Weights of a small GPT-style language model, trained from scratch on English Wikipedia.
Size: 9 layers, width 384, 3 heads of 128, MLP 1536 tanh GELU, 19.3M parameters.
Training: a variant of SOAP for these matrices, 933M tokens.
Each number is 50 + 15 x the weight over its row's rms, rounded and kept within 0 to 99. Layers, rows and columns count from 0. The size before them is the row's rms in percent of the matrix's.

# layer 4 MLP up, 1536x384, rms 0.176, rows 372-426, columns 192-255
102:49 55 48 13 16 68 54 65 44 53 70 74 32 44 44 45 36 47 46 45 36 46 32 45 35 23 51 46 70 72 56 65 67 23 43 34 66 30 33 58 69 40 76 69 40 74 57 02 10 71 57 71 32 54 50 48 53 43 34 55 49 53 28 28
113:27 71 49 66 62 48 73 40 66 69 45 70 52 72 49 59 58 52 51 40 40 66 47 56 50 51 50 45 67 52 33 22 64 30 48 74 36 46 52 38 33 44 44 42 63 58 45 46 32 46 16 46 50 24 85 36 53 59 27 58 16 53 57 55
105:65 60 50 46 54 41 56 43 48 57 46 80 54 49 34 67 34 39 41 65 27 37 43 83 51 48 40 48 52 45 63 38 72 56 67 58 58 46 59 36 46 48 66 48 39 50 52 30 74 49 53 38 32 90 35 42 46 66 70 46 46 55 45 59
101:58 49 72 36 46 41 70 46 94 60 46 60 61 26 74 58 46 43 57 51 36 30 40 53 53 29 46 38 56 65 48 48 34 55 41 44 72 71 54 47 45 59 56 47 60 60 57 91 43 76 56 40 38 80 69 55 45 27 30 29 54 67 51 40
098:40 29 26 58 37 59 76 32 59 61 20 79 50 36 62 40 52 72 35 39 48 34 42 66 82 48 63 58 46 50 84 52 49 45 54 66 67 36 32 65 28 75 61 41 65 73 67 51 18 70 74 41 39 63 33 49 59 61 44 36 62 68 38 47
101:56 30 43 53 67 46 56 50 38 28 19 56 41 38 76 34 45 53 49 46 28 32 49 46 45 39 57 23 69 36 36 53 19 60 49 40 52 52 57 47 75 48 56 51 67 67 54 49 75 37 21 60 34 63 56 65 41 39 57 52 60 45 61 95
094:63 68 27 36 74 43 42 46 64 55 48 21 46 56 36 59 51 69 45 47 46 63 32 64 60 39 57 42 39 51 51 79 72 40 43 70 77 42 77 50 42 64 59 39 80 62 74 36 60 83 56 37 25 55 55 44 82 76 76 54 78 34 33 61
101:40 71 67 38 33 28 56 37 45 34 40 55 34 30 50 47 34 38 32 49 42 64 60 58 67 51 37 37 66 53 42 42 66 59 56 71 47 24 27 53 50 51 56 57 52 29 59 41 45 65 53 69 37 47 48 12 25 51 32 60 39 37 50 65
098:54 26 64 36 51 61 42 72 65 36 41 45 29 63 55 67 51 46 50 36 67 52 20 58 41 44 27 53 48 58 57 48 67 49 59 64 38 38 52 71 67 48 60 46 51 45 52 55 91 39 80 41 49 51 63 48 61 56 55 67 26 33 31 50
093:88 60 71 26 48 46 37 44 58 71 68 51 24 47 34 71 56 50 39 65 52 57 35 39 48 27 63 34 12 67 42 38 34 52 42 57 69 32 38 21 37 45 63 40 47 58 68 63 49 37 23 55 73 57 55 52 65 54 42 48 66 53 64 33
075:60 34 29 51 54 26 45 52 41 51 47 55 42 62 35 53 43 69 50 35 35 42 45 34 47 58 29 38 28 55 31 30 68 24 56 39 44 44 18 30 88 47 30 51 45 65 37 42 46 35 62 44 78 38 51 43 63 56 54 51 49 65 42 58
076:34 49 47 53 71 58 55 66 64 53 44 59 67 53 48 51 59 26 25 21 70 29 46 46 41 47 46 42 52 51 48 57 39 66 49 53 68 41 55 30 74 16 48 49 38 86 41 35 58 30 63 37 29 69 62 42 51 56 59 85 73 57 45 71
110:41 48 50 68 31 45 76 57 61 40 41 46 70 69 07 70 56 33 52 36 39 57 47 90 52 36 49 23 26 58 48 68 59 30 47 62 36 76 44 48 54 31 58 41 39 45 35 64 68 58 51 23 47 57 50 50 69 50 33 52 58 46 82 53
093:41 48 38 53 53 78 62 53 91 57 37 36 53 09 54 39 33 61 43 46 51 55 21 72 07 48 51 48 36 30 75 46 51 57 44 53 20 54 28 50 46 55 52 43 45 52 37 25 43 46 61 34 58 16 52 44 63 65 56 61 24 59 63 45
074:37 62 43 65 44 66 49 37 44 52 28 59 41 52 75 60 34 40 32 49 51 32 46 47 45 85 54 37 71 24 69 42 44 42 46 52 83 16 44 39 80 67 57 50 56 63 21 49 52 51 53 29 38 42 37 33 54 66 42 59 74 48 46 13
104:03 40 46 25 32 54 55 72 63 64 23 57 18 59 50 61 27 44 37 49 43 56 49 69 63 42 34 81 56 60 54 49 14 43 54 64 54 37 36 53 43 53 47 41 47 52 44 88 33 46 71 35 55 27 61 36 55 41 56 43 50 62 62 44
100:24 54 29 18 45 47 39 56 56 37 66 56 50 49 62 57 59 43 45 47 59 52 41 29 36 54 66 60 58 36 56 38 55 37 77 60 48 42 10 73 50 44 09 59 55 40 57 12 27 66 41 55 40 60 55 44 94 75 24 48 46 45 50 39
078:56 73 53 58 50 50 51 66 66 45 59 54 30 26 12 54 45 46 64 32 59 30 32 42 47 47 62 32 14 26 42 37 52 56 48 30 69 48 53 51 31 32 41 56 52 47 47 23 66 82 20 55 53 69 57 44 43 57 44 63 41 55 68 61
103:48 23 74 67 45 53 70 55 82 88 56 39 68 34 55 23 53 55 42 53 52 54 20 24 61 36 33 45 65 42 60 44 19 57 25 89 49 71 46 49 61 51 57 40 77 29 71 55 27 45 63 49 41 29 58 59 71 51 57 36 67 62 76 63
102:72 59 49 51 46 31 59 48 60 25 38 31 64 39 45 57 30 75 81 56 47 58 63 51 56 54 52 71 52 62 54 79 51 66 34 58 37 51 12 45 32 42 55 20 35 65 49 48 38 45 32 43 48 48 64 43 76 51 54 58 60 66 61 73
107:58 68 39 67 41 52 69 46 66 30 55 71 76 40 68 71 38 19 60 34 67 61 81 38 38 52 60 65 42 42 51 39 03 32 56 16 57 34 50 57 46 38 39 49 38 43 59 26 52 81 66 50 69 64 62 22 62 49 71 41 55 65 38 59
116:67 43 47 61 40 56 38 47 67 55 58 37 42 48 62 37 60 73 41 52 46 60 51 65 47 41 27 99 30 62 58 44 46 58 69 56 32 52 37 60 48 36 59 31 48 63 34 53 44 35 60 62 51 33 39 41 44 48 46 62 49 23 34 36
100:48 59 59 53 70 33 62 52 48 51 47 64 35 35 23 73 38 28 56 44 33 54 52 46 44 45 59 39 57 52 62 69 38 61 32 83 55 56 50 33 36 54 32 44 59 59 38 61 55 63 27 50 41 54 35 31 69 60 45 42 50 60 35 88
108:48 36 34 52 54 45 45 45 70 39 45 81 34 56 65 60 48 77 42 43 51 82 50 33 72 65 71 29 64 48 35 60 28 48 45 56 32 52 50 51 63 53 35 45 31 65 37 44 71 34 48 66 44 71 24 55 47 55 54 77 36 54 76 58
080:40 39 62 49 36 29 50 22 54 39 61 57 42 64 45 75 57 63 70 78 49 44 51 28 34 61 31 50 55 49 41 54 59 61 65 54 45 36 36 54 65 59 64 50 55 61 67 30 59 54 73 51 78 67 38 27 38 79 34 46 30 34 78 48
107:44 60 33 23 12 77 42 15 54 49 30 54 53 80 60 46 56 48 63 57 83 61 52 40 50 40 56 68 51 43 46 35 53 61 30 22 29 64 49 19 32 58 43 58 46 27 25 56 49 58 43 50 39 60 49 77 35 43 43 12 63 69 37 73
101:60 72 43 56 46 64 57 67 93 49 39 41 49 55 82 42 54 37 46 57 35 57 46 31 41 47 69 49 45 44 47 68 51 54 60 72 53 38 42 53 30 83 48 77 49 45 69 76 50 17 53 43 40 64 60 32 58 61 60 59 36 76 50 64
106:43 49 56 65 29 40 59 43 57 34 52 58 37 45 25 49 48 29 40 37 17 51 55 51 48 36 32 36 72 55 20 46 65 67 51 41 49 24 48 46 60 39 39 34 52 42 62 47 54 45 56 38 40 80 69 42 55 54 43 50 46 30 34 60
127:41 85 44 59 43 53 37 47 56 61 45 37 48 35 12 45 29 99 55 70 40 32 47 72 43 44 60 70 52 37 70 50 72 62 64 44 42 47 52 45 47 36 50 58 56 63 63 11 49 47 56 30 55 63 50 30 55 28 66 70 74 49 76 65
104:55 61 42 40 40 72 51 34 64 33 50 60 36 58 32 39 65 60 25 68 58 19 54 80 33 70 54 13 55 70 28 40 24 25 43 34 60 77 90 47 72 65 64 75 57 61 75 70 37 59 49 53 39 30 46 73 23 61 53 70 51 59 28 53
094:67 64 62 51 45 33 58 52 72 98 53 37 49 71 57 44 36 38 69 52 52 57 12 46 50 28 76 58 70 68 50 44 70 42 47 38 62 66 44 29 51 40 56 54 53 62 48 60 62 44 54 51 37 56 43 53 53 39 40 59 39 55 57 70
124:60 47 62 39 42 34 54 66 66 45 58 71 55 40 46 52 58 55 54 79 64 45 74 43 24 33 44 63 54 18 49 74 35 49 46 52 59 77 39 57 73 57 25 70 42 26 57 38 32 63 61 67 49 48 61 65 44 71 50 67 53 63 39 52
094:43 57 33 61 54 56 35 20 54 28 52 42 35 40 28 60 65 56 54 52 63 58 48 68 48 29 51 74 28 45 07 61 29 47 40 56 55 67 65 62 51 39 35 68 54 39 58 60 53 58 36 71 51 32 33 46 49 61 32 72 66 31 63 45
074:77 63 46 38 63 67 44 53 53 33 37 56 47 49 49 17 73 45 59 45 82 42 32 71 34 59 49 45 26 66 62 46 45 35 41 52 44 48 44 49 61 61 30 49 65 32 49 41 33 45 72 57 58 26 41 59 40 56 57 49 38 66 18 43
100:52 45 41 26 51 49 49 64 70 53 53 58 63 45 71 17 66 67 75 74 61 36 46 56 37 54 56 60 50 67 37 62 65 53 55 36 73 59 29 33 50 36 45 47 72 60 41 61 54 16 17 54 26 51 40 42 46 37 43 63 17 36 52 28
093:43 59 19 57 32 85 55 41 75 54 54 60 69 41 41 71 49 46 42 31 51 62 54 51 42 34 34 49 82 42 51 40 37 57 46 36 54 61 36 42 39 79 33 32 42 57 41 58 63 65 37 44 52 46 52 41 53 62 32 57 64 58 52 44
101:40 68 56 69 48 37 77 20 82 46 68 59 30 36 51 50 41 40 47 37 13 63 59 40 38 22 45 13 57 59 37 32 30 65 64 63 31 42 39 48 37 34 58 41 66 52 64 51 35 57 36 51 70 64 38 51 40 57 69 37 43 65 75 32
110:30 55 35 49 52 62 66 53 51 57 45 57 68 49 55 39 51 32 57 31 58 47 67 71 87 56 32 38 48 73 43 34 67 50 50 62 71 28 58 60 53 60 72 20 35 82 53 50 29 59 50 26 39 62 55 37 71 54 61 48 34 48 73 56
100:63 27 78 68 63 49 53 71 24 85 57 43 43 42 62 76 42 74 63 34 42 67 61 82 63 53 79 43 67 65 38 60 40 43 45 60 75 31 38 47 25 58 46 64 76 33 29 74 66 58 68 45 59 62 19 51 28 46 35 59 69 63 43 51
092:37 16 55 37 52 44 41 35 48 76 46 36 63 55 37 48 58 52 47 31 30 46 45 50 45 60 53 40 50 23 71 46 56 51 39 47 63 34 68 45 68 26 55 38 55 67 44 49 34 42 23 59 46 40 52 34 45 64 23 35 17 40 54 47
107:67 44 70 73 34 31 49 48 39 61 60 52 32 59 69 74 55 60 53 35 45 43 33 74 45 28 38 57 22 43 45 34 53 71 49 62 27 39 87 57 18 46 21 53 44 70 20 31 84 54 52 68 64 58 53 61 69 68 48 60 40 74 78 41
098:36 28 55 34 61 20 51 33 37 25 40 38 44 53 47 43 23 51 39 37 48 52 50 49 68 37 08 58 46 48 64 48 47 47 70 54 40 49 53 49 56 78 48 67 49 59 59 36 20 35 28 23 33 85 74 49 67 34 44 65 39 38 49 70
081:99 58 52 42 47 47 50 47 52 37 30 12 39 73 47 35 48 45 57 78 62 46 27 17 65 52 50 39 38 62 78 54 42 44 32 58 62 69 66 41 57 65 46 60 53 19 44 45 43 53 40 39 40 30 25 42 83 52 30 85 41 47 52 37
100:56 75 44 38 23 45 40 33 45 61 52 55 64 32 05 56 54 51 49 36 60 46 43 67 42 35 78 41 09 75 62 39 46 32 40 41 69 59 50 37 67 64 29 66 37 49 55 31 49 53 33 63 49 44 38 61 49 72 78 59 43 54 35 59
095:14 39 44 31 51 78 15 36 51 61 56 36 35 33 46 32 70 65 89 45 33 26 37 40 58 47 25 60 44 60 49 44 52 42 47 17 58 70 48 50 51 30 36 39 47 59 52 33 41 28 52 58 21 47 65 31 34 41 40 45 55 40 53 61
084:13 53 56 53 33 62 47 48 67 39 45 55 75 53 47 33 32 67 33 44 84 52 58 46 37 56 59 79 56 53 77 59 41 48 45 64 43 46 44 30 41 59 16 58 44 46 65 51 37 34 51 60 41 36 38 67 80 81 43 63 36 59 53 58
107:45 28 73 59 55 31 43 48 52 29 32 58 52 42 57 58 50 58 54 41 69 60 45 49 44 53 49 26 29 41 46 27 79 43 72 58 60 37 57 42 44 29 40 44 51 56 62 73 51 16 76 51 52 60 33 24 55 45 60 35 58 67 43 58
094:44 83 52 59 48 44 67 49 51 44 40 65 68 23 34 30 46 50 50 32 35 62 36 22 56 39 56 32 45 26 28 38 50 60 38 69 39 67 52 45 35 80 37 44 52 47 71 48 40 60 56 79 48 46 24 47 52 32 39 42 56 38 27 57
112:49 41 09 51 62 58 62 46 73 44 50 38 41 83 39 58 35 54 66 51 39 45 34 71 76 71 52 59 27 73 38 45 46 44 20 32 61 39 45 43 76 41 65 71 60 23 54 18 54 47 39 43 35 43 55 45 36 47 60 32 55 68 72 65
110:38 37 70 71 53 41 51 33 55 72 32 50 52 50 51 32 46 16 65 51 57 66 31 57 42 63 64 49 51 57 31 48 74 59 49 53 39 75 39 62 73 52 35 74 71 40 46 55 41 82 49 36 57 36 59 61 41 33 39 59 39 34 62 83
116:52 55 62 61 38 49 43 56 63 28 42 68 48 56 40 42 45 29 44 65 58 62 78 41 57 29 53 49 66 84 80 51 38 55 49 59 42 45 44 19 72 50 33 84 20 71 63 68 56 65 42 44 46 69 41 42 54 66 63 27 42 45 16 52
115:41 36 49 46 67 41 64 72 58 49 50 32 47 38 51 43 62 33 37 47 71 49 63 40 40 32 70 59 43 64 68 56 55 56 64 27 39 60 34 70 53 22 21 39 48 30 41 69 57 30 52 37 60 45 18 64 41 24 38 72 50 32 59 52
104:45 30 62 67 56 37 72 20 68 40 51 48 51 52 73 47 56 37 45 52 37 74 29 50 21 56 48 41 32 65 42 64 33 32 54 58 36 68 43 40 29 46 54 39 50 47 32 48 32 37 54 57 34 55 95 37 38 79 33 25 34 31 53 46
099:52 58 51 71 34 24 70 53 30 85 64 68 34 49 61 55 33 47 55 66 52 68 37 31 30 53 19 34 42 37 31 29 82 58 76 61 44 57 42 41 46 68 30 45 51 34 50 53 43 58 45 61 59 35 63 46 58 75 55 75 35 55 32 56
091:66 42 43 32 64 42 34 49 36 65 39 47 52 34 39 55 60 22 59 69 61 77 59 79 29 51 59 57 45 38 56 46 48 51 58 59 61 40 36 50 42 51 50 55 38 49 40 66 47 43 60 47 57 49 63 60 58 54 58 58 64 29 68 56
# layer 4 MLP down (transposed), 1536x384, rms 0.173, rows 372-425, columns 192-255
101:46 44 40 40 55 29 38 58 14 48 38 45 54 53 66 61 56 37 60 46 51 71 60 51 74 48 46 43 47 39 41 52 60 54 64 49 61 62 23 63 31 51 76 54 43 46 53 57 62 24 79 65 43 13 42 71 65 41 78 64 27 49 53 56
110:62 64 50 51 38 48 54 36 21 02 24 51 52 38 44 65 30 55 61 40 57 64 45 45 73 45 57 36 49 40 43 76 38 46 56 29 60 46 42 55 39 65 50 29 56 42 43 58 53 64 34 28 31 12 41 61 49 45 48 65 18 45 27 80
097:64 56 42 62 60 54 63 54 46 68 44 54 66 64 54 47 59 55 69 16 52 66 58 44 46 54 40 48 49 47 48 54 53 18 37 40 34 60 69 51 38 34 39 53 29 49 57 47 22 34 62 49 41 43 27 57 17 43 35 56 74 51 38 76
106:39 47 49 37 33 63 45 37 57 19 56 53 40 40 33 55 15 67 39 24 16 47 51 55 42 79 36 42 50 66 65 46 34 68 36 26 66 42 45 29 39 57 31 60 40 67 56 40 54 60 72 60 64 43 40 53 47 66 52 37 58 48 04 13
099:64 37 41 44 73 52 41 69 63 41 67 31 17 42 68 59 59 53 48 52 44 56 46 46 35 50 69 48 65 49 42 25 52 40 35 38 46 61 70 43 53 55 46 53 42 40 55 49 74 71 80 66 51 45 67 55 59 49 46 63 72 57 65 53
108:28 49 43 56 42 50 38 73 55 75 70 51 50 47 66 42 41 77 63 37 41 61 52 40 74 60 52 38 10 42 37 29 40 61 30 22 39 54 47 29 50 48 80 64 20 62 40 58 54 39 75 46 87 52 41 52 45 73 69 76 40 72 52 57
095:37 61 35 51 31 61 65 50 71 58 38 26 57 23 42 30 47 45 65 47 48 67 34 28 42 56 45 63 37 56 58 50 37 50 35 07 59 47 45 37 43 49 29 80 48 52 55 47 23 56 77 63 56 59 53 56 23 38 58 52 48 42 55 57
095:39 70 54 19 63 40 43 51 54 59 55 19 63 29 55 56 38 38 43 35 43 56 76 41 43 58 33 21 47 42 48 74 66 85 48 20 54 49 61 53 39 32 68 69 50 61 46 33 38 25 35 61 55 43 63 35 43 45 14 30 65 86 65 52
091:60 73 33 68 47 40 57 27 56 46 71 58 53 54 42 58 38 37 56 56 48 51 66 30 41 61 57 32 41 83 29 50 47 73 48 36 53 48 62 32 53 42 47 45 65 17 59 52 14 56 45 41 38 46 51 46 51 64 14 19 45 67 37 71
102:49 52 59 44 46 45 43 94 72 40 69 51 40 73 61 62 30 50 39 38 49 41 59 53 65 48 44 29 70 40 71 48 69 60 51 54 51 56 64 47 74 38 83 57 38 67 34 51 58 53 32 37 34 60 61 52 11 52 49 41 61 47 55 65
081:44 57 73 47 31 42 51 36 49 46 73 43 13 33 35 49 47 45 33 52 46 24 54 53 29 43 71 60 43 38 27 57 47 46 42 57 57 39 55 41 57 33 64 37 41 54 67 53 46 52 32 35 61 45 26 85 51 43 51 31 38 26 64 51
082:60 62 30 45 68 46 52 61 48 51 42 51 27 50 37 66 39 66 64 77 53 62 15 40 40 40 56 22 58 36 71 48 21 40 67 68 58 60 73 43 36 85 83 55 67 37 67 60 48 60 50 50 35 46 44 52 48 39 25 66 46 45 67 41
103:31 70 37 46 54 74 86 27 37 38 57 59 59 73 46 28 32 60 62 38 43 34 72 37 49 48 51 34 60 68 41 33 50 60 44 69 53 23 38 48 24 49 50 40 67 46 46 35 30 40 39 39 57 35 47 42 36 16 39 44 47 68 32 60
110:36 57 29 43 82 54 66 49 52 51 34 23 74 64 44 85 51 46 52 35 57 49 39 70 38 57 42 79 64 18 28 41 52 39 00 60 35 46 44 24 46 43 59 58 42 48 13 71 62 48 32 50 60 68 47 55 28 55 58 50 43 59 60 34
086:38 51 40 57 34 44 53 58 45 64 50 40 47 47 46 32 65 49 52 55 59 80 68 58 56 45 47 74 25 48 64 64 56 13 26 44 41 53 60 72 05 64 66 25 50 55 44 21 34 46 64 54 39 42 47 82 51 36 29 26 46 56 24 60
108:50 52 43 66 53 50 45 63 50 56 43 56 58 58 43 66 52 60 36 76 52 55 62 44 48 50 40 29 55 43 25 72 57 25 26 25 29 53 34 61 36 66 45 43 14 23 32 69 32 54 54 32 37 35 51 27 67 37 28 48 77 37 26 67
102:49 18 10 51 44 63 45 52 54 49 70 35 47 37 37 48 34 61 65 60 56 30 46 44 58 33 37 55 69 74 52 22 36 52 23 58 73 53 42 60 52 64 49 62 45 54 50 61 48 38 55 67 27 49 23 28 63 42 26 41 30 55 34 54
079:59 43 78 43 36 52 48 46 65 47 62 70 50 65 21 14 59 60 57 50 25 48 55 55 61 82 74 34 57 24 43 52 27 62 32 16 67 50 49 72 48 49 59 56 51 46 61 74 51 70 26 31 41 36 49 62 71 28 38 51 74 54 61 62
098:50 44 44 32 70 44 39 56 73 61 58 48 58 35 57 50 15 62 37 39 64 50 57 43 28 74 58 62 69 45 30 50 36 36 35 71 76 63 50 51 65 64 45 34 39 38 59 48 28 54 41 62 68 63 76 74 70 55 32 57 31 62 82 52
097:82 60 12 91 62 33 54 40 30 34 77 47 39 65 49 38 52 58 47 66 48 45 67 51 31 43 52 48 47 14 54 62 53 06 69 38 42 72 32 55 45 60 60 73 66 57 47 81 45 58 54 37 52 70 58 67 47 63 20 57 52 19 60 31
108:66 45 31 59 56 46 44 37 49 75 26 34 44 47 44 34 65 33 56 38 85 49 58 40 90 49 74 26 40 65 45 53 36 58 44 44 43 34 62 57 40 60 57 38 41 53 58 49 36 57 56 58 37 25 20 42 55 11 77 44 82 70 53 71
084:53 48 40 59 64 40 54 61 53 66 52 48 56 55 52 42 45 52 37 50 51 40 53 61 37 50 50 55 41 73 34 43 39 57 40 50 45 52 35 38 39 41 53 41 43 56 34 49 54 51 42 52 41 52 40 36 55 30 46 62 47 42 21 33
082:39 66 74 28 60 52 44 77 21 12 35 65 46 68 21 49 39 45 41 50 56 36 49 61 52 44 65 45 49 43 59 72 34 65 47 67 49 45 73 33 49 42 64 52 24 50 30 27 53 54 10 52 40 54 26 59 55 39 54 50 43 63 35 55
099:37 57 51 36 84 59 36 58 47 27 63 52 34 37 60 45 66 32 14 59 45 57 66 57 45 57 55 50 90 47 55 33 81 39 51 57 37 69 65 44 42 31 37 66 46 60 47 65 51 37 67 64 09 55 37 59 45 49 32 67 43 71 65 50
086:70 51 66 34 70 61 46 82 41 48 51 24 40 36 66 64 61 65 35 36 45 50 53 44 47 47 64 57 58 31 64 57 58 43 36 53 34 23 56 42 43 48 49 42 61 46 47 54 19 54 55 41 60 41 62 57 46 46 77 22 55 73 60 35
099:76 33 66 57 67 45 42 27 37 51 65 17 65 45 37 45 54 32 87 37 47 26 43 51 35 38 64 26 51 44 45 90 61 44 39 31 64 46 44 58 45 47 48 46 53 48 44 45 40 28 24 36 72 32 76 52 49 52 87 71 56 06 76 40
106:51 55 31 64 58 50 47 33 52 34 39 27 81 47 72 49 73 64 59 18 39 26 55 59 77 79 55 69 52 47 56 47 73 54 47 51 44 68 56 53 78 63 42 59 73 69 12 42 34 79 73 27 60 34 35 57 44 37 63 63 49 66 66 35
101:46 37 63 48 53 54 63 31 46 43 42 51 24 11 45 40 39 61 64 38 46 53 60 71 45 44 57 56 46 41 55 77 65 25 41 52 58 19 45 58 30 52 41 58 47 37 58 41 51 39 59 54 59 58 41 53 42 42 75 42 36 53 39 51
134:59 82 36 86 40 34 44 37 36 33 54 27 74 40 16 48 29 57 53 68 49 55 63 51 54 43 34 80 55 49 58 52 63 43 48 52 50 33 57 53 41 51 56 49 57 40 69 00 68 60 46 20 56 64 37 08 59 30 48 68 56 51 40 63
105:55 44 59 44 64 54 47 38 70 37 54 55 71 35 48 34 37 48 50 43 38 56 56 41 35 45 30 62 67 63 31 12 60 31 60 31 50 25 62 42 49 50 39 49 30 41 54 49 51 27 44 67 63 27 38 64 53 27 48 36 64 67 52 28
090:51 55 56 47 54 21 41 56 24 35 48 52 67 42 61 44 86 39 47 61 40 49 64 43 35 60 27 24 49 18 40 67 48 53 54 31 37 45 58 44 67 45 65 67 46 28 63 28 79 31 51 25 68 56 65 72 43 72 58 42 58 42 23 40
137:35 52 41 26 25 42 33 41 50 37 48 60 25 66 41 36 41 53 77 47 62 58 57 47 26 45 42 33 63 65 41 42 54 19 54 45 72 53 20 61 48 34 50 33 41 65 76 66 65 60 64 56 55 44 46 49 69 50 64 64 28 68 36 24
102:32 54 56 53 54 45 39 43 54 54 40 66 72 67 47 33 33 41 46 37 27 70 47 26 48 46 42 52 62 55 25 37 36 34 72 49 48 47 39 21 49 58 06 47 41 68 51 24 62 59 49 55 67 56 37 54 74 47 42 42 49 63 13 44
082:54 44 22 37 17 49 33 47 56 44 58 59 44 44 49 14 44 47 46 51 15 53 32 41 25 50 53 51 43 19 50 36 51 53 27 53 42 72 58 63 20 52 85 50 63 52 36 69 63 43 59 35 67 60 53 64 71 43 26 46 69 43 36 61
092:34 38 49 76 70 45 64 61 57 59 58 50 56 42 55 54 48 28 29 41 43 37 53 65 32 44 46 42 37 50 43 54 41 50 58 48 24 47 45 48 57 53 49 42 41 55 27 58 38 51 55 44 42 59 39 51 61 40 57 39 52 55 38 43
093:58 53 31 66 80 44 30 48 59 40 61 29 22 57 57 47 77 61 54 39 32 69 64 48 62 63 48 64 50 06 42 49 49 74 84 32 44 50 57 28 51 56 32 31 31 17 47 66 73 39 39 25 65 45 63 64 55 40 61 58 57 48 52 67
093:31 49 47 56 63 54 51 42 46 77 75 43 51 78 49 40 47 57 60 36 48 51 31 49 42 20 49 61 35 60 34 64 54 73 73 64 33 44 54 63 57 48 22 43 45 43 37 70 52 45 34 46 45 25 18 44 66 38 41 60 45 62 54 35
121:47 39 72 35 56 54 62 51 55 77 59 38 31 38 46 33 61 61 58 26 43 61 35 60 53 63 48 39 55 54 67 35 26 64 49 58 48 54 53 52 30 46 73 50 10 34 30 51 35 44 30 50 57 57 62 34 31 88 34 46 56 46 51 57
102:35 75 66 56 24 38 68 51 76 39 43 48 59 61 67 56 48 49 72 79 59 74 31 51 33 24 39 48 31 35 81 42 58 69 37 35 54 59 67 65 27 40 38 53 52 65 43 39 43 62 39 43 35 26 38 29 48 29 66 43 40 28 47 48
098:48 60 47 43 49 54 33 54 36 42 45 59 44 51 54 54 41 30 63 43 72 61 62 42 52 32 34 19 56 83 58 64 49 33 53 52 23 50 54 98 50 45 79 22 74 52 72 25 39 57 41 57 33 32 67 40 44 41 27 52 17 33 50 71
109:72 55 70 38 50 53 50 34 73 46 43 55 36 36 63 53 65 53 80 40 55 34 49 44 41 63 42 56 72 36 51 80 36 51 56 32 48 65 68 52 77 43 47 56 53 55 65 51 54 67 56 52 52 41 52 27 74 70 69 49 60 47 62 58
100:48 37 48 92 29 52 33 45 72 27 58 50 41 33 60 33 65 49 56 56 77 60 43 45 36 37 60 66 44 59 38 45 70 21 48 56 53 46 64 38 32 43 51 28 58 71 33 61 32 39 65 58 48 44 41 31 30 38 49 52 68 46 47 51
092:29 56 48 62 34 55 50 69 77 48 51 69 30 45 15 54 55 67 33 19 57 27 89 49 54 73 47 51 50 40 54 51 49 52 58 36 46 58 33 79 33 76 39 57 57 65 76 47 21 80 54 34 55 64 23 43 52 47 56 52 45 43 17 51
100:44 86 65 54 46 39 54 25 36 58 51 44 46 48 39 39 48 57 57 53 68 33 48 55 10 62 63 59 40 52 40 23 27 31 60 40 55 58 52 35 72 76 40 46 37 62 56 49 37 60 56 59 65 47 46 51 37 20 51 51 62 55 39 36
086:46 62 30 66 39 40 63 53 47 65 29 41 60 48 27 66 51 53 34 49 42 18 44 70 35 57 51 41 46 65 53 43 49 54 41 55 37 56 23 55 47 47 49 43 46 49 38 63 29 46 72 60 44 30 34 62 31 56 34 42 46 39 45 36
090:54 36 20 62 63 48 66 35 37 53 46 25 47 51 61 66 43 35 48 54 50 43 47 73 45 41 47 49 38 44 46 33 50 62 62 33 63 60 61 41 56 59 67 31 49 50 41 31 44 66 32 51 42 69 27 73 56 61 64 31 38 48 51 51
101:49 73 40 54 45 67 15 89 24 43 29 31 55 57 78 42 73 56 50 29 50 37 38 58 53 64 38 58 08 36 61 66 70 67 33 72 30 38 33 63 33 50 46 38 64 33 55 57 22 37 36 50 75 35 59 32 63 45 59 90 29 58 52 54
095:65 61 51 48 81 63 43 59 30 37 67 49 41 40 59 53 15 56 44 48 35 63 40 40 59 40 61 50 37 56 37 66 55 55 62 43 65 60 43 61 39 71 75 20 27 59 61 55 38 41 50 29 62 39 44 62 58 61 48 31 46 32 55 28
107:49 40 55 62 68 48 26 61 45 48 66 39 22 60 59 48 90 72 77 68 42 46 64 57 65 37 27 69 72 40 41 45 32 30 31 71 56 37 59 30 32 42 81 46 56 48 31 41 85 37 42 34 66 54 53 57 52 47 60 50 69 52 45 50
116:63 46 53 37 37 48 65 39 37 52 50 22 42 55 48 46 64 46 22 49 77 23 48 42 58 57 53 24 40 46 53 53 38 54 31 35 30 52 59 40 33 53 41 28 69 54 86 36 66 44 69 46 37 69 56 20 31 47 56 84 47 46 55 45
118:40 37 76 12 35 48 37 38 50 57 54 45 53 44 39 66 29 41 34 14 42 46 78 16 44 52 52 39 37 52 55 41 54 43 25 39 65 69 66 51 41 54 82 68 18 37 62 38 53 37 63 35 71 35 56 66 36 52 69 25 42 59 74 21
094:47 45 44 59 58 45 49 66 58 63 51 54 58 39 63 52 43 50 33 43 49 37 68 60 39 52 47 52 43 69 39 39 38 53 40 49 32 52 40 37 49 54 51 53 50 51 31 52 58 49 51 49 42 53 47 50 48 45 41 58 60 55 35 46
099:49 38 50 25 68 31 40 40 30 59 66 74 70 42 46 43 54 63 49 56 80 64 48 30 78 67 57 09 59 57 37 51 65 67 34 39 66 32 54 75 55 47 64 38 40 33 62 62 46 53 56 42 29 39 33 35 41 56 67 60 46 45 33 53
092:33 56 39 60 61 48 50 32 54 29 70 57 34 51 41 41 52 59 68 79 21 55 56 57 55 50 43 40 43 75 36 61 67 64 51 66 75 39 60 53 54 38 64 42 28 58 57 51 51 35 55 64 31 32 44 53 33 44 62 44 82 52 47 28